Part of a small language model's weights: MLP 384 squared ReLU, 5847 steps.
Each number is 128 + 32 x the weight over its row's rms, rounded and kept within 0 to 255. Layers, rows and columns count from 0. The size above them is the row's rms in percent of the matrix's.

# layer 10 MLP up, 384x96, rms 0.177, rows 272-307, columns 0-95
size [115 104 100  83  86 104 114  98  96  99  99 103  93  89  96  94  88 105  91  96 100  98 101 103 101  89 101  98  96  98 105  96  96  97  98  98]
[[168 101  93 136 158 147 154 215 139 167 127  55 111  97  83 136 144  89 146 174 130 123 125 142 115 123 150 190 138 141 138 169 154 107 112 123 139 120 203 143 131 122  64 140  71 121 160  79 199 160  91 156 111 128  51 116 148 169 111 164 142 174 157 141 109 114  88 135 100  68 137 174 132 171 114 133  96 165  99 101 143 161  86 122 158 148 157 157 103 153 126 160 109 140 120 108]
 [ 94 152 155 126  77  99  99 163 116 164  81  96 114 184 101 161 186 184 168 124 210 107 130 139 128 183 127 124 144 130 144 152 128 101 186 116 165  46 143 106 152 144 169 120 107 131  90  97 130 151  67  85 121 130 109 143  91 175 124 110 155 112 127 145 117 173 180  85 101 185 109 131 175 100 142 112 122 109 169 111 133 103 125  86 136 100 105 146 113  98 119  81 151 176  69 123]
 [129 107 132  79 142 146 107 124 161 136 137 160 136 137 187 105 184 122 177 154  80  95 153 129  80 100 139 139 196 111 105 137 114 163 102 189 104 215 132 117  92 157  94 101 114 100 162 125 162 141 104 166 155  70 111 143 108  35 108 112 112 150 156 151 152 101 153 118 160 168 117 156 106 115 169  70 102 128 126 109  67 131 173  85 174 120 104 166  98 148 103 167  98 131 116 113]
 [ 87 146 152 147 150 177 152 127 131 138 144 101 137 158 173 100 124 160 163 115 180  90 154 157 104 147 195 153 160 116 133 145 123  71 124 152 135  46 101  89 147  92 130 153 128  86 118 116 150 120 103 103 155 175 105 127 166 139  83 123 118 177 158 117  79  61 134  62 150 173 122 137 119 128 120 112  68  90  95 134 136 149 151 103 107  79 150 205 114 132 120 118  54 173 126  78]
 [160  93  77 109  64  89 154 125 111 157 102 107  89 100 144 138 127 181 171 122 145 112 126 113 152 107 132 144 173 124 128 111 136  90  98 163  67 160  89 160 103 131 161 161  55 168 139  91 118  87  85 139 136 132 150  85  99  79 121 125 171 192 185 170 192  83 138 125 103  94 160 101 124 113 138 124 157 125 123 100 132 106 121 121 195 155 105  90 102  84 104 154 153 181  97  80]
 [129 104 118 140 122 131 138 138 109 156 114 130 118 138 107  97  88 189 173 138  92 143  41 130 134  91 103 104 104 128  91 140 125 182 129 101 164 129 103 162 146 140 202  97 108 154  65 178 181  69 107 139  73 149 144 156 114 188  99  97 144 118 173 152 161 159 138 140 159 161 141 147 167  75 145  51 101 160 134  79 116 110 117 161 149 142 104 157 143 134 187 135  82  77 120 137]
 [155  94 127 125 114 130 155  57  76 172 102 132 124 174 146  91 147 138 120 163 130  87 118 108 134  84  78 150 116  86 110 156 105  90 140  99 130 191  98 202 186 145 176  70 140 195  68 151 144 134 114 147 145 125  97 172 148 132  98  82 110 117 128 186 190 135 169 163 129 114 147 119 181 137 126 107  84 143 114 112 132 130 116 136  82 158 137 155  85 124 170  84 116 113 164 173]
 [142 128 168 174 137  45 148 142 180 120 110 180 103  90 140  80 146  89 116 131 133 138 180 152 194  87  96 133 140 144 128 115 171 159 127 166 165 114 162  34 133 112 105  63 110 157 126 141 180  96 105 167 155 126  94 124 101 117 103 100 105 136  84 140 134 125  83  97 126  87 136  98  76 126 149 178 125 151 101 142  35 127  98 164 117 122 101  92 145 117 157 135 141 100 153 120]
 [150 121 153 125 161 121 111 136 129 128 141 102  64  97 139 109 118  83 201 166 183 128 140 163  72 114 139 117  67 111 139  93 144  61 148 139 125 161 183 159 167 108 110 116 124 118 158 141 151 110 140 138 136  93 138 114 150 139  74 192  96 104 108 165 127  98  81 146  56  76 166 187 136 156 112 135 157 194  99 106 148 156 152 151 132 134  90 135  96 128 124 166 214  88 134 139]
 [113 119 124  94 102 170 121  99 116 113 109 109 156 105  87 157 181 185 102 140 162 135  46 137 104 192 136  87  78  99 128 184 170 129 130 121 127 117  97  85 118 131  93 161 117 127 131 100 120 143 115 134 106  92 123 130 133 120 161  76 132 145 130 153 182  82 120 140  82 141 137 163 102 178 152 113 173 166 103 102  93  61 143 127 143  74  75  96 120 200 125 184 177 147 120 189]
 [158 183 136 134 169 151  91 125 172  86 161 150  35 155 130  85 155 202 137  86 138 131 100 125  99  96  96  96 152 134  98 132 160 139 150 112 114 164 121 107  72 141 143  94 137 156 145 153 133 123 108 119 111 126 103 149 143 123 150 114  65 130  65 128 140 192 157 164 165 171  58 150 177 198 133  93 121  96 178 108 133 154 140 108 123 192 156 127 112 138 155 164 141 134 147  82]
 [129  49 124  74 167 111 102 139 130 109 103 112 124 110  49 126 127 129 151 146 147 157  65 133 152 130 102 130 149 114 123 193 119 155 108 133 113 182 143 148 108 131 159  83  96 172 125 131 175 158 154 145 105 143 163 115  61 109  77 163  99 125 150 137  77 173 118 131 128 132 142  96 145 151 188 136 120 138 121 120 163 126  67 160  65 169 192 131 141 152 187 191 141 149 151 183]
 [110 114 134 188 145 126 128 158  73 111 171 148 107 129 190 135 117 105 135 111 165 166 156 107 172  89 113 117 173 192 132 119 118 151 161 128 161 140  61 163 179 112 153 152 158 143 127 151 105 150 146 153 121 168 152  88 144 163  82 137  55 134  84  83 131 139 146 161 147  83 128  86 129 119 148 183 130 161 147 111 133 137  75  97 163 200 111 133  88  83 129 183 117 105 139 203]
 [134  71 106 110 142 143 115 155 115  92 147 112 112 127 136  55 125 111  64 150 147 123 157 105 151 110  98 149 112  73 111 158 104 168 166 167  87 112  80 168 114 147 152 159 114  63 119 183 115 130 135 186  86 153 125 121 197 111  97 135 205 164  75  91 122 105 172 119 119 115  89 148 132 124 165 165 123  79 134 148 111 145 158  87 124 141 136 108 105  45 141 196 107 147 141 147]
 [134 127 144 174 121 170 183  94 109 127 115 106 222 139 145 154 175 119  98 114 178 145 115 100 105 168 172 110 148 137 113 171 172 120  88 109 142 181 138 106 142 141 172 118  99 198 132 119 124 170  71 163  76 104 130 107 191 181  94  83  92 132  90 130  73 107 146 112 126  77 152 136 134 102 156 151 152 131  78  94 139 131 153 103  89 123 144 103 118  88  99  68 119  94 164 110]
 [137 134 114  73 106 113  71  81 166 116 128 154 126 202 129 137 121 171 152 149  79 152 140  82 139 105  92 133 110 151 125 162 164 168 120 119 143  69 116 115 151 176 157 145 127 132 120 128 129 118 132 147 163 142  64 102 149 142 139  95 127  81 125 162 118 129 170 158 117 137 145 102  94 119 154 196 151 114  95  56  94 135 110 118 176  93 126 110  82  65  70 196  63  85 177 111]
 [109 175 152 108 160 104  87 169 172 123  86 139  95 102 103 143 174  82 124 166 134 110 168 157 112 107 104 137 102 112 140 124 105  55 146 145 129 175 125 141 140 134 144 128 163 147 169 106  74 144  82 113 112 188 148  80 183 132 180 145 136 141 143 165  66 129 148 146  86 116 120 208  97 117 101 116  79 188 106 100 133  94 151 107 123 164  84  54 120 153 160 135 117 120 191 151]
 [172  90 161 125 155 147  76 154 141  91 144 100 133  69 134 103 150 118 116  48 159 102 139 106  82 148 178  95 172 120 118 115 161 175 125 134 119 163 179  76  91  98  60 110 119 113 133 124 104  64 129 140 119 118 147 115 145 153 103 151 126  93 138 143 142 165 142 108  78 159 112 167 157 146 111  99 174 121  54 161 176 193 104 131 117 141  55 167 158 135 153  86 132 165 134 104]
 [ 45 123 126 101 135 112 173  81 144 149 157 119 184 167  79  91 119 163  92 131 124  99 140  74  75 142 125 151  99 133 177 192 150 124 151 159 133 131 121 151 122 132 111 144  29 181  71 100 138 128 120  90 191 139 118 144 137  97 143 135 183 163 101 118 131 142 153 126 163 152 112 165 134  88 102 139 110 161  95  74 139 119 111 148 124 177  79 128 124  63  80  96 122 152 123 133]
 [181 135 135 149 116 116 154 163 151 102  76 101 113  91 177 139 149  76 108 111 157 168 148 104 121  99 176  54 186 127 100 161 109 103 103 179 100 151 168 137 108 104 109 131 192 116 141 158 127 101  83 118  90  86 159 140  91 137 130 158 116 110 122 148  75 123 156 159 172 112  96 131 135 196  93 129 102 118  69 129 100  62 153 113 142 177 136 182 117 115 139 145 128 165 177  60]
 [ 96 157 153 158 125  83 127 145 107 210 149  88 153  99  88 137 150  76 178 164 166 144 101 122  88 152 106 121 102 190 113 149 127 111 166 154 138 180 148 122 151 150 134 141  85  95 128  77 161 118  64 132 108  70 120 125 104 156 109  73 147 138 109 198 135 173 176 147 179 144  92  82 170  84 125 100 145 139 142 138 143 142  58  95 170 110 108 152 100  99 130  82 154 153 131 113]
 [179 152 136 131 127 157  88 155 105 189 137 105  85 121 125 137 164 161 161  99 157 104 113  83  87 116 145 155  81 126 173  81 156 145 146  49 149 166 120 170 117 101 128 136 126  95 111  77 227  58 138 151 114 120 126 183 208 139 174  95 143 103 104 134 121 119 162 163 137 131 118 112 138 149 105 104 135  84 182 137 137 128 120 120 137 172 111  96  78 179 147 179 139 129 137 143]
 [ 87 141  99  86 108 189 138 131 131 173  94 158 127 117 121 135 130 167 154 165  91 128 135 150 134 114 122 146 107  96 165  76  93  73 137 106 123 123 160 192  96  77 119 141 166 118 115 137  83 145 112 159 113 127  80 126 168  73 126  66 150 174 136 130 135 131  69  90 160 174 135 166 131 129 142 180 129 167 158  82  75 120 142 178 123 196 137 164 186  80  90  93 145 158  85 156]
 [134 168 114 130  83  89 176  93 134 166 129 131  71 139 132 100 100  77 143 111 124 108  78 107 159 156 175 158 161 166 187 147 155 102 140 171 102  92 102 142 101 142 133 150 135 126 155 125 106 134 142 206 133 224 141  65 129 142 138 150 165 164 116 149 144 107 136 150 169  68 142 115 165  91 162  69 180 132 131  96 138 146  94 108 136 114  75 142 178  69 136 133 123  81 152 144]
 [156 145 173 134 139 153 123 130 160 121 117 154 149 144 118 125  45 120 164  83 116 150 167 108  88 137  79 136 104 118 160 151 146 190 116 155 119 100 104 145  99 148 124  62 142 161 160  75 100 131 158 157 102 122  94 114 181  92 103 158 125 167 124  78 161 137 106 100 170 105  90 201  90 101 194 154 131 150 178 127 169 101 128 112  97  93 117 120 175 159 205 122 145 190 120 154]
 [172 219 111 122 169 113 130  98 169 126 199 116 138 108 124 159  74 117 135 104 141 118 148  96  78 117 189 118 164 139 135 130 190 122 135  96 137 148  76 179 149  93 141 129 142 117 188 106 163 169 111 125 151 117 124  83 167 114 114 131 108 100 140 136 188 161 154 133 113 114 176 126 135 117  97 131  76  75  86 123 144  92 105 101 155 162  67 149 176 139 119 165  99 182  88  80]
 [171 143 143 170  87 129 170 135  92  81 140 142 111 116 124 161 128 119 125 146 122 104 134 159 138 105 109 135 144 110 125 132  52 139 146 181 157 104 106  89 104  61 114  49 156 139 122  32 177 192 114  90 107 133 135  85 104  91 106  53 120 127 160  82 148 138  92  93 178 109 138 128 152 124 125  84 137 107 150  53 138 117 174  95 117 124 105 186 152 129 112 142 116 129 179 127]
 [161 115 132 138 129 179  95  65 190 161 106 174 127 178 107 120  74 100 167 158 120 159 142 180  73 110  94 147 131 136 119 121 131 129  52 107 162  90 127 133  88 107  93 136 164 120 144 131 109 132 128 169 117 173 179  75 148 101 103 137 155 102 139 116 121 103 142 161 155 151 169 140  87 108 135 140 124  71 122 164 135 134 166  92 156 156  95  57 133 122 216 109 120 135 179  71]
 [145 186 167 140  85 140 141 146  66 173 141 148 106 154 139 139 135 165 150  48 142  72 107 120  93 154 137 194 110 129 100 183  84 104 147  90 139 118 114 149 138 159 167 127  86 151 158 154 180 120  86  68  95 166  77 141 130 113  90 100 192 136  99  53 114 126 154 122 132 154 115 123 142 133 121 141 134 129 176 124 111  93  97 129 111 141 149 141 119  56  82 120  77 143  68 119]
 [ 68 112  74 181 114 136 176 126 111 137 137  98  64 104  87 131 141  97 129 106 181 127 152 127 174 138 129 168 149 120 118 138 162 130 138 147 159 112 102 127  75 131 149 138 156 128 149 117 122 206 146  75 119 150 148 103 119 186 102  97 136  96 141  93 197  91 153 109 105  78 123 115 169 144  95 133  76 118 103 185 171  83 110 141 122 171 165 124 138 155 134 148 190 167 109 217]
 [107 121 145 111 122 131 157 150  91 191 129  94 110 129 128  84 159 139 161 137 172 115 152 155 132 105 130 163 112  63 152 111 182 127 113 162 147 200 110 128  79 124  90 171 133 110 109  77 154  73 136  77 190 125  58 162 160 125 119 112  32 102 137 152 103 122 139 149 194  94 126  70 134 111 118 141 133  98 140 107  80 139 113 120 129  84 153  97 112  96 159 140 116 111 112 202]
 [ 80 136 197 113 128  93 100 152 164 137  69 108  74 107  98 154  86 133 156 159 189 101 101 156 137 118 145 166 164 129  99 158  76 112 151 131 103 119 108 126 125 198 155 168 191 146 132 118  91 100 104  75 123 102  95  85 110 112 123  93 123 148 162 138 136 123 116 119  79 142  66  98 116 155 112 149 161 126 159 100 165  96  81 110 104  73 144 189 115  82 165  83 169 104 148  82]
 [118  86 141 124 124  96  72 127 131 152 156 190 123 124 115 123 119 174 153 107 161 148 102  95  92 168 128 107 160 159 150 125 197 161 146 171  84  94 158 162 141 135 100 231 104 187 180 120 151 149 177 113 122 115 145  66 119 190 139 110 165 150  89 111 150 125  76 136  91 128 143 119 130 169 116 182 109 197 145 112 109 133  87 125 138 167 105  77 131 170 131  79 136 141 127 132]
 [109 169 129 146 144  83 110 120  82 164 101 148  76 157 120 122 101 147 139 155 157  85 133 148 128 160 137 126 169 145 131  90 120 112 153 104 101 159  96  85  61  77 133 138 237 162 158 139 144 137 122 118 117 112 113 108 124 116 149 192 171 102 108 160 161 104 137 181 174 123  99 118 126 146 177  76 111  37  74  85 161  86 159  98 101 121 106  86  87 139 147 113 132 128 163 127]
 [126 133 168 121  89 111  78 136 136 141 130 135 148 146  70 155 148 101 115 153 142 139 140 141 141 173 172 113 115 104 116 133 161 136 137 168 136  47 154 163  67 148 155 171 126 121 127  67  97 122 179 146 117 116 145 142 171 121  70  46 105  54 100 135 122 107 131 156  79 122 118 143 122 164 186  58 108 172 110 122  99  63 181 122 157 202 149 143 123 112 120 101 119  96 151 122]
 [137 120 139 141 149 127 189 138 131  86  75 157  88 153 152 132 133 116  76 163 112 120 154 131 127 131 132 162 151 148  85 120 153 108 154 118  64  87 101 193 108 111  91  92 111 150 166 137  95 160 185 183 124 206 141  93 143 122 109 156 117 153 180 125 109 112 183 141 191  94 122  65 143 200 154 131  97 113 172 133  99 113  90  82 105 121 127 121  72 140 179 100 178 149 146 114]]
# layer 10 MLP down (transposed), 384x96, rms 0.0873, rows 272-307, columns 0-95
size [124  99  94  90  88  99 113 105 100  98  93 106  97  97  95 102  91  98 102  98 109 105 102 109 100  91 102  97 103 100 103  97  97  95  97  99]
[[199 115 133 126 137 110 124 111 139  75 113 164  57  72 122 130 145 100 149 102 169 181 251 103 121 136 102 110 171 116 135 114  88 103 122  97  97 123 133 111 103 182 112 132 108  98 122 120 205 125 128 121 152  84  68  93 218 151 104 164  90 159 167  86 128 158  86  79 129 132 144 153  98 108 147 157 135 110 135 123 121 157  99 126 147 118 132 118 128 167 126 158 137 103 108 123]
 [144 102 163  55 104 125 182 107 125 141 150 114 125  96 119 100  96 116 134 165 134 112  89 153 125 130  84 116 124 148  82  99 145 148 105 217 144 149 168 148  97 111 123  94 146 113 105 169 101 136 103 102 149  95 172 139  86  77 194 118 135 181  92 111 136 139 128 116  96 106 137 148 114 191 129 120  52 119 155 109 118 126  97 146  81 162 152 145 158 146 114 109 206  73 213 105]
 [138 135 200 107 117 141  96 108 111  78 130 174 177 161  98 111 121 175 122 164 160 130 195  72 107 120 182 107 160 118 148 160 117  92 150 102 157 167 130 148 129 117 129 191 146 106 105 105  82 125 169  94 119  76 165 128 133  54 138 122  72 192 146 169  95 104 140 143  94 183 125 161 157 144 102 138 111  96 139 152 102 119 142 125 127 196 117 172 157 173 175 169 158 102 122 139]
 [121 107 117 177 153 143 147  98 128 113 152  88 211 122 157  90  83 150 111 177  87  97 135 180  99 140 131 150 114 124 187 151 114 120  86  98 135 214  69 115 154 116 122  89 125 132 153 128 116 136 142 111 143 105 122  83 123 121 127 214  94  95 121  84 141 152 124 175 118  53 168 152 188  99 120 128 110 129 123  98 142 107  72  87 103 113  91 123 167 149 101 143 145  58 128  99]
 [113 105 176  61 103 160 143  10 148 135  95 128 165 145 111  44 110  81 101 153 145 142 151 161  50 145 136  82 142 135  74 127  66 153  90  78 153  95 120 137 161 142 123 103 149 173 142 105 122 171 101 115 147 137 133 124 142 139 133 124 122 116 126 114 116 148 123 140 146 168 143 189 130 180 107 136  95 113  99 163 126 143  60 164 118  92 135 136 141 148 115 123 156 149 197 133]
 [128 108 137 129 189  73  91 131 153 123 111 137 176  98 109 134 156 138 110 112 130 153  54 113 179 182 118 116 193 109 146 114 165 143 134 119 118 137 127 104 116  90 104 127 146  29  80  82  50 100 147 136 108 149 166 125 106 158  61 146 140 141 104 175  88 145  73 141 141 107 174 145 165 123 108 108  71 102 115 152 122 172 177 128 146 148 136  88 176  94  80 134 118 108 145 117]
 [127 117 116 107 121 126 136 123  82 147 132 179  68 138 179  85 132 108 168  91 128 145 101 132 151 104  99 125 221 125 131 126 169 160 180 142 130 141  72 111 103 150 118 118 126  95 125 155 114 100 129 175 133 144 122 137 163 164 136 171 134 145  79 156 107 169 109  99 164  64 109  53 136 137 217  72  74 106 122 142 141 121 162 161  67 131 125  78  97 106 136 121  61 127 136  94]
 [136  78  94 118 136  88 106  98  84 152 147 153 132 151 161 110 179 177  91 143  85 117 106 164 165  77 104 136 120 137 137 117  90  75 159 145 153  38  75 203 158 118 112 144 142  86 106 132 157 131 187 113 132 111 135 145 118 121 121 119 139 133 169 133 169 165 187 101 103 206 145 152 149  73 124  98 147 130  73 102 147 145 149 129 168 142 163 113 141 144 166 166 153 135 124  57]
 [ 98  47 130 117  85 144 128 168 118  93  99 133 123 120 113 183 122 227  97 151  48 180 116 108 106 123 153 131 123 120 127 116 161 202 118 121 139  86 154  67 103 133  86  92 151 153 134 112 114 155 140 125  69 128 119 133 136 142 116  71 162 180 139 136 108 176 185 150 154 133 105 170 166 137 147 112 127 109 178 156 119 129 194 141 184  94 112 136 119 146 169  90 111 140 113 139]
 [131  92 132  96  85 111 111  87 123 114 173 127 121  82 168 148 121 125 118 140 135 125 100 117 146 107 156 138 112 103 118 160 172  71 146 109  70 116 138 193 128 124 120  95 183  64  82 129 158 146 143 170 131 110 119 126 158 134  89 148 135 164  98 156 125  80 111 148 152 144 205 153 118 158 141 154 103 129  17 138 183 176 141 160 156 145 138 142  82 127  58 168 176  93 169 138]
 [137 230 103 117 137 165 145 168 112  98 102 110 127  84 177 169 121  72 147 157 122 129 117 145 110 148  89 200 113 107 122 116 117 129 100  59 151 141 144 104 180 116 126 169 115  99 118 116 106 119 129 163 104 114 171 112 121 105  89 148 204 119 149 178 185 115 128 134 113 105 148 110  87 139 176 128  86 140  94 143 122 119 120 130 149  51 144 155 117 120  55  46 119  88 124 138]
 [150 156 124 142 165  97 137 126 179 127 138  69 137  99 127 110 151 152 128 129 154 149 133  97 145 138 100 133 158 107  87 124  77 192 113 171 110 117  85 120 178  62 124 200 166  75  88 137 101 164 149 130 183 129  92 114  99 121 141 112 138 112  92  95  77 117 179 153 126 107 168 126  95 169  84 112 140 116 115 143  98  89 182 172 134 124 139 215 118  95  81  62 176 132 138 144]
 [129 131 135 117 105 139 122 166 116 185 144 118 117  84 158  88  74 131 172 116 163 134 200 126 122 140  94 147 115 139 167 163 121  89 163 158 136 122 151 139 137 166 140 162 134 154 205 105 111 108 141 149 156 150 148 143 174 157 174 150 117 139 182 123 177 172 109  64 170 142  58  68  57 109 104 136  93  93 180  90 104 148  84  98 148  98  97 138  89 177 125  95 115 110 102  98]
 [ 93 176 154 100 175 101  64  81 104 100 131 124 148 154 119  99 173 159  91 150 100 126 101 144 192 124 164 205 144 136  79 146 157  85  84 172 119 105 157 134 121  67 139 127 168 105 107 141  69 120 112 136 156  97 112  97 122 149 121 133 118 121 146  40 186 149 142 110 133 119 110 144 117 114 175 143 116 147 138 156 137 193 161 179 110  81 111  97 130 123  94 116 122  50 106 146]
 [ 88 117 168 142 114 140  81 130 166 138 134  88 110 129 132  67 123 153  89 118 115 124 110  47 149 145 103 231  83 107  68 124 156 156 152 133 152 164 120  85 152 164 152  87 152  81 175 151 160 134 142 153  91 162 157 177  97  63 164 136 149 147  99 129 114  85 139 118 144 124 114 107 195 165  76 123 153 147 100 117 104 137 100 160 138 161  73 153 166 159  95 150 137 135 159 115]
 [116 104 189 150 133 110 136 128 138 147 182 136 136  71 111 152 107 170 117 131 150 108  80  96 125  79 119  93 161 127 164 144 118 154 133 112 143 112 196 135 137 167 109 144 200 110 114 134 138 124  95 211 150 130 140 165 136  74 121 104 115 123 137 119 104 132  84 110 152 177  82 133  81  78 192  69 159 164  92 142 148 187 116 122 146  89 121 177  33 163 149 126 122 101 124 110]
 [ 57 168 160  99 118  71 139  88 135 127 125 152 146 166 131 154 146 155 103 177 129 163 203 136 124 122 109 118 136 107 138  98 112 149 110  68 111 114  34 109 131 104 123  96 149  70 107 137 114 117 122 117 143  98  94 131  80 136 179 123 152 133 184 162 124 146  93 152 109  87  96 139 169 169 195 105 171 141 132 131  99  55 163 119 107 139  64 123 162 145  93 142 102 100 173 164]
 [111 148 105 143  89  56 158 128 111 193 122 167 107 143 144 140 150  57 131 125 124 128  93 167 178 126 209  83 162 146 144 183 101  95 130  81  68 135  93 149 144 130 151 174 137  98 137 192 141 147 100 145  53 110 112 118  70 117 114 133 137 153 138  99  58 162 108 126 132 130 145 145 103  93 181 149 102 177 101 115 145 108  90 132 101 120 130 109 110 101 175 166 159 167 152 141]
 [166 104 169 120  66  94 151 112 133  64 127 134 110 139 115  79 151  80 102 125 100 146  90 143  77  73 130 122 102 105 106 121  79  74 116  81 157 149 157 138 130  88 132  86 164 157 118 168 129 151 149 136 141 111 187 123 128 122 105  89 137 115 167 111 108 133 201  41 125  89 136  89 115 105  69 151 100 165 176  87  90 126 132 153 106 176 179 132 152 174 117 133 132  68 111 133]
 [104 243 141 116 143  85 168 134 117 114 170 119 121 118  82 109 129 131 190 103 128 104  86 128 134 106 140 173  99 131 160 151 156 141 128 148 104 106  73 118 143 194 131 110 110 138 109 140 122 140 166 170 140 103 109 123 153 117  83 101 151 147 116 114 139 133 128 111  60 194  59 163  64  78 109  81 135 130 150 145 109 121 128 188 169 103 126 106 154 157  79 149  98  60 127 162]
 [103 182 148 106 133 144 166  58 104 143 128 197 163 141 199 114 115 108 181 131 105 130 155 127  97 131 102  95 142 117 134 124  82 152 115 103 105  94 134  85 106  81 148 165  87 148 145 104 136 123 127 135 166 164  73 168 153 126 190 134 148 143 163 137  99 123 124 157  70 138 104 160 167 157 215 130 125 117 177 149 140 117 133 138 172  98 127 181 148 179 197 133 169 147 162  82]
 [157 149  80 188 143  87 139 128 123 108 113 127 162 131 181 105 100 138  87  88  65 133  25 126  98  82  91 136 114 159 125  84 125 113 171 107 179 147  76 123 162 113 127 122 194 131 100 162 162  64 130 116 179 161 125 131 101 161 150  98 116  91 121 104 163 140 121 152 158  97 155 116 178 178 134 106 162 127 154 128 127 132 141 121  87 166 115 126  72 143 141 102 120  81 193 101]
 [123 136 106 125 136 164  91 145 126  97 117 130  98 152 137 105  91 129 116 126 104 162 167 113 152 141 151 110  89 184 173 229  99 114 130 108 100 157  92 140  82 122 124 178 120 150 103  91  93 125 101 143 148  90 110 110 119  67 159 182 129  42 126 129 125  64 111 111 100 112 165 152 101 123  83 168 111 194 132  81 104 167  86 178 152  81  89 108 154 127 186 166 113 124 108 145]
 [ 41 143 122 173 148 127  89 177 114 159 110 136 179 138  77 174 169 100 118 127 113 166  73 160  89 120 129 111 110 177 112 132 112 172 136 122 129 118 101 224 134 119  98  99 130 105  91 139 168 131 132  90 103  43  99 192 128  92 170 124 131 141 175 136 152 123 115 126 144 150  94 163 121 141 164 111 162 100 104 111 107  78 131 105 141 123 179 156 102 123 169 133 171 184  91 114]
 [168 115 135  97 122 146  95 110 130 232 109 142 173 117 200 134 148 134 143 164  71 134 183 136  96 129 107 134 113 137 162 106 117 106  86 140 145 135 161 139 101 100 169 145 113  85 140 116 107 132 135  82  81 102 100 132 117 161 127 164 102 170 142 143  99 110 184 139 172  88 116 118 127 217  63 171 167 104 150 119  70 127 106 152 186  57 147 131 130 100  98 148 155 113 134 107]
 [153 157  98 159  84 165  98  84 110 183 131  84 112 125 101 111 104 127 122 170 143 159 157 152 104 160 110 156 110 185  90 161  95 159 155 166 144  85 130 141 161 130 114  76 129  87 147 135  93 126 130 157 105 115 143 107 130 149  75 123  99 134 118 107  93 155 137 202 176  97 163 132 155 193 179 181  79 101 115 121 145  28 156 114 165 146 101 151 101 140 171  76 132  94 104 105]
 [111 120 169  86 152 115  62 106 147 161 128 154  72 165 106 130  75 132 120 167 141 130 136  90 107 153 135 154 122 104 189 143 118 119 129 135  75 136 119 192 109 127  74 172 148  44 153 146 165 104 117 131 153 141  82 162  92 156 150 134  91 131 128 135  71  70 131 104 176 147  92 125  91 125 127 187 115 121 126 100 193 134 102 139 116 133 158 171 168 103  98 161 214 123  90 127]
 [ 77 122 158 179 113  90 121 160 137  76 124 110 136 125 151 128 108 186 126 119 129 175 176  91 121 168 111  97 127  83 179 175 194 108 140 170 153 148 192 163 101 118 152  84 106  53  86 107 146 128 148  83 125 125 169 128 169 110 115 168 168 139 186 139 140 156  83 168 133 151 132 137 111 153 122 134 122  92 120  61 128 139 120 134 137 170 119 184  69 157  70  86 143 101 114 107]
 [169  86 108 177 162 121  95 140 201 191 116 100 159 153 115 154 112 190  59 155 146 137  97 108 138 109 109 145 128 146 127 106  73 126 130 189 112 176  84 107  80  93 135 104 154 114 154  79  40 106 139 158 103 124 140 130  99 120 129 133 155 122 114 127  85 113 171 127 115 128 126  90 147 142 141  92 201 127 114  94  75 127 105 105 186 111 137 134  82 137 134 174 145 193 141  94]
 [163  90 173 107 145 151 155  87 158 108 160 206 119 141 154 106 146  99 177 110 116 133 103 141 107  80 124 155 121 154 152  87 174 161 127 119 134 171 120 132 128 111 131  90 106  92 141 114 108 111 121  60 126 180 172 108 116 123  98 122 207 120 130 122 140 104  77 107 147 162 107 220 145  98  95 125  68 146  85  68 133 172 123 125 183 121  76 127 162 136 128 104 176 128  67 116]
 [161 136 145 142 108 121 121 118  87 128 159 138 192 185 155 132 116 142  67 158 144 112 135 123 125 149 153 118 130 107 156  51  73 124 171 142 103 118 107 151 110 176  92 172 156 142 143 129  94 152 156 151 167  99 141 127 208 192  96 127 143 106 118 125 197 107 123 177 185 127 139 127 167 171 146 129 131  85 202 116 132  85 114 175 118 129 170  90 123  88 147 141 164 140 164 198]
 [104 168 178 161 145 114 142  92 176  27 130 121 101 111 107 152 133 130 138 152 173 149 193  88 110 113 112 169 137 151 117  69 112 155 123  71 130 114 204  82 163 115  75 132 177 154 114  93 105 133 174 149 142 115 134 192 175 149 119 178  99 117 143 147 102 103 124 181 139 125 154 101 132 122 153 129 130 113 137 102 125 138 133  54 125 179 142 160 112 128 142 127 101  83 193 152]
 [ 89  98 145  93 145 140  72  90  67 107 172 116 142 133 152 140 190 116  48 178  83 155 117 127 101  94 165  72 148 135 172  84 148  82 130  69  74 151 132 138 157  67 114 139 196 118 142 113 125 129 166 122 125 112 149  94 137 161  82 129 118 142 103 176 189 123 144 188 102 147 134 106 151 108 180 159 105 114  89 115 139 174 137 178  86 138 166 122 130 135 114 115 116 151 123 152]
 [133  59 175 164  98 122 139 103 147 117 153  66 135 112  93 126 132 137 127 133 146  80 137 101 100 101 147 156 110  90  64 175 191 180  90 134 128 111 138 144  99 160  93 110  90 172 152 164 185 137 105 176 124 103 168 116 150 113 128 132 141 159 171 115 134 127 176  87 128 127 163 123  49 120 148 108 135 124 147 138 150  85 123  78 174 186 116 130 145 136 140 127 230 104  84 102]
 [110  69 158  84 169 106 128  99 153  90 118  74 121 102 136  78 179 110 110  93 149 108  92 118 108 154  50  85 130  92 132 112  92 178 101  89 135 132 109 163 149 101 136  96  91 143 144 119  73 116 168  81 199  63 128 120 101 124  73 176 110 101 153 138 128 121 158 166 105 139 145 106 120 123 102 117 154 155 119 147 117 124 211 124 129 156 174 171 176 113 179 135 136  94 163  98]
 [ 70 135 142 147 110 152 103 103 177 193 100 126  79 123 168 124 123 106 183 161 203 140 174 101  86 170  82 127 127  98 131 139 123 193 166 158 138  74 164 101  94 129 167 137 124 122 167 139 181 155 124 121 187 144  89 168 132 110 180 106 124 146 120 133  94 122 151 125 139 136 100 172  83 141 121 139  86 212 178 107 136 130 197 128 145 159 155 119 125 158 165 139 119 138  94  98]]